Weights of a small transformer language model: untied embeddings, capped logits.
Each number is 500 + 25 x the weight over its row's rms, rounded and kept within 0 to 999. Layers, rows and columns count from 0. Numbers have three digits each. The size before them is the row's rms in percent of the matrix's.

# up: layer 4 MLP up, 1024x384, rms 0.05, rows 23-40, columns 48-95
# down: layer 4 MLP down (transposed), 1024x384, rms 0.0454, rows 23-39, columns 48-95
# gate: layer 4 MLP gate, 1024x384, rms 0.0554, rows 24-40, columns 48-95
up23 102:548479471483470539503477535541499479496467479535470526461504529533496557488491503510488498491526492526498510514457528518495487490508503495483495
down23 104:532535489512500503477481488520514523510509484467524489493525448484487512503482509545503549489467444492506529496456519527458462537519454489485526
gate24 102:533520497491485547470516482478474524535520501462490511508532490514503488482494482472507531485556517496472558493507496510509479496519489523533509
up24 102:495514502477529477501487496486479487505516517482517472505475480491512514538512474449502508541525487509561501499501524527477494498503528521508522
down24 099:463513475536490520496533486504490507518502510489513483477503494514526496510505502538485461488493473493525495494508525499528475498490522473528491
gate25 106:483487486539490540455518488523517513546581453470461504497476477505520517455493543516471466519526509474455502496490460475485502485498513509502469
up25 104:491497496538516490503485491529509498523480469490518469513480491494486472519450533508506500486510483492511481527519441555459521459510494503454517
down25 105:531504512529489507489480486497511543494508496506506467503487462531506496527484482513468520551477525575533486509513479509481459481538502505559541
gate26 103:505506487475497509515501545529501539496519495539499495441464489515518479533480458505511511540501513525511512580518517523518493485503505521470496
up26 109:515522511516482472458455464524488487503493493541512478494488483513493502482535508512446522492512456488524486519462513474510504530481465534489503
down26 108:489457518504477478544504496466483488501518450483475517545541520529497505509536526527523505454478475516500522507540494475529480543493497484512514
gate27 100:433518519514525514488500489514509473482500490522477457536474511495530476519545481488504510539509484533438464515517461500455511479523491520526502
up27 099:539526492507526473542509488481507517493500508489491485465506528469468509494441478504498512516528498492496469536500513529474480495458497479554496
down27 099:510501515510462508490562493517482495512518477468533489481513479462446528513490496495529486508470509519458538553509495527490494500529482485495496
gate28 108:521493510525503460470497480496467457478466491505570490472513478469490496503437483486522503456482514532511496501478505520498493492492513514488475
up28 115:536541521488499498479542454472464458476483537507506536497490503515490465487485484522502501472521459504537511474493474504516457477487520499461499
down28 112:497504457485475487503456479502476486501513522563547489512487496494510518516512441497515489474476494483501507512506471525513437505504500505510517
gate29 101:462497471479488491526511521492471506477512485518505506469500496474470560498494532522466516505518493495494486485442494503505497515504506515467498
up29 105:520501474492513511495534436509476447480466527510498544512557549558467482527487457511505485563545487534465494496539502493465482458521541501539507
down29 105:541478523513468498477513509459512475517506486514516483477520526517499522482486517501513511518473519521497530516518496452485524471535486450510523
gate30 103:532491478486490466499473481504525511471514492537532508504496480484533521521513475442499530476525510528492509503542479498462492480529511527490490
up30 095:525496521538515498501502507568478537492535515476523496538471529506497450482468490501503475463475475471496466487485485487489514528492511498557478
down30 100:507489506501510464512502472471484518517498511518448478516513484524475469545484480479524475487515484549529500504490528465507509489519465516508474
gate31 091:512476506454506473489490512491507493482483438521508476507499462488497491527446495511515420504524482515463512529482500535441502491536535523519504
up31 092:478531470494517459510535465486517479450524534508484521476521460467548490474476477486508463459532508501484483552525512475449474508445478528539495
down31 092:501424521455520517505464478477511444499534504463524557539521506501506451521530501516517487495516517535465510496480471509493513500524532490485486
gate32 102:450493514468451503495484541510513504485535514546505495467476497515502446544478517518530511477498510514484481504520523491502524449546494525530493
up32 097:496520495522489479495518526487489483485543522533538544504474544532523529520491481533488465474526514484516518503481460477542474488500490515574491
down32 098:478470504517530480491563529560506487516504493501522485509450540504463505502515467510441474513483513495528486486525507487502480511477529509464499
gate33 102:523495470522528483502501537485524500476524483518490470505489450454517512473508504484485503486525509527485493546498500472465485499505468518515461
up33 098:514475504530526536485502495468516506501504487545511518490520483470494475434511510510485536483515492520540461527527466510533504539465479506514473
down33 100:465451504499460496497495476515481493469530505528530470506483453502529509486488494508439535491469493487521552481434459528497535528534488533488480
gate34 096:480482455452436495462514499515491543476540456509502483478490485504513496474475502495517484524508484522495528541529512498482511500471504503506474
up34 107:525520486507474489491557488558515476495539502486470521488462488468481512487467532523498492492478526468482486548502471484513507487493501491501500
down34 102:527499506486489483472508513572543463497586514478500498488489509488502476444489522505493513493480464482496518468492489511493514509464465506503517
gate35 098:459470526505466496513541506468478510479538529506508515515471505525487495505458507480452498502472583520475499531518521538488477531535502494450462
up35 099:497500532519475438546534489501465519503525496505505510482524512511468523497486501473468500485487561492537507522522483515478507470495518518477502
down35 099:490521487503492501517504497524477518524476487481508482483547514441521486482503475474459488461511513504525482509499453480520537497483490497545528
gate36 095:492466490436495470555474514464523492460512454477483481476482491471521495496468475525510552504486527456536468519505490493480504478479542514504535
up36 102:455498502554514539504472441497499470523472503486519471504540497495486501492528447468489516512522519481511473488476477524522485495518470486477464
down36 101:523524501527502528549518539531509494502512525483541547502485471469541492508499501457503478485472455436509476472489487505493544515522530502499503
gate37 104:511466474521475483508465515487510538503524460542537494508483477521527473493494529474529539475515480511478504481539467514480502501464503502503508
up37 103:491495517526492464560526488478508531461503483486501469525509496499496503461480499508498493541477491523525509498500499510449518518502519491506522
down37 103:471506466546513461471487501488501538496548544480460497483541506525526510535471507499469518507464489505472463533462531507496505490504492496527524
gate38 103:441467503498495487458499483472474478503504495503462500497458472512521492505529500474553512527490512475508451506493486482472485512495514506452529
up38 097:502493540523478498536472550521509538523520448494521530512513508508483466533486476485508514449496512495531560489500500503511521479467517489480489
down38 096:497503465480499497472518466502484466545502504525506504478490528481496446532511490520486517486508510514459510465497503522543507496492501548524516
gate39 105:481451518518465545503517529447543496520569495492493544481486529478492458520463474521490503481489494513468519581476499498493532512509497501504497
up39 103:498502482503458490472505540486533513527567465509482543508510538478498464487510453543481488504491462513511512541493508491542502522472515509492486
down39 104:518495467504510493529519529484501513551515512476498534478493492472510461499538479489492538459521504535534484463479481555503534517515472496500533
gate40 101:461480531498490510528476504499501444501494478528498481451426485518500545517492494525484475468528502534471469527479512509491516485497504456438473
up40 099:479476515538532473484491541548522509461503461485494539484487483490487455493508515486462487484503444495500499557441502520509512475468541446491507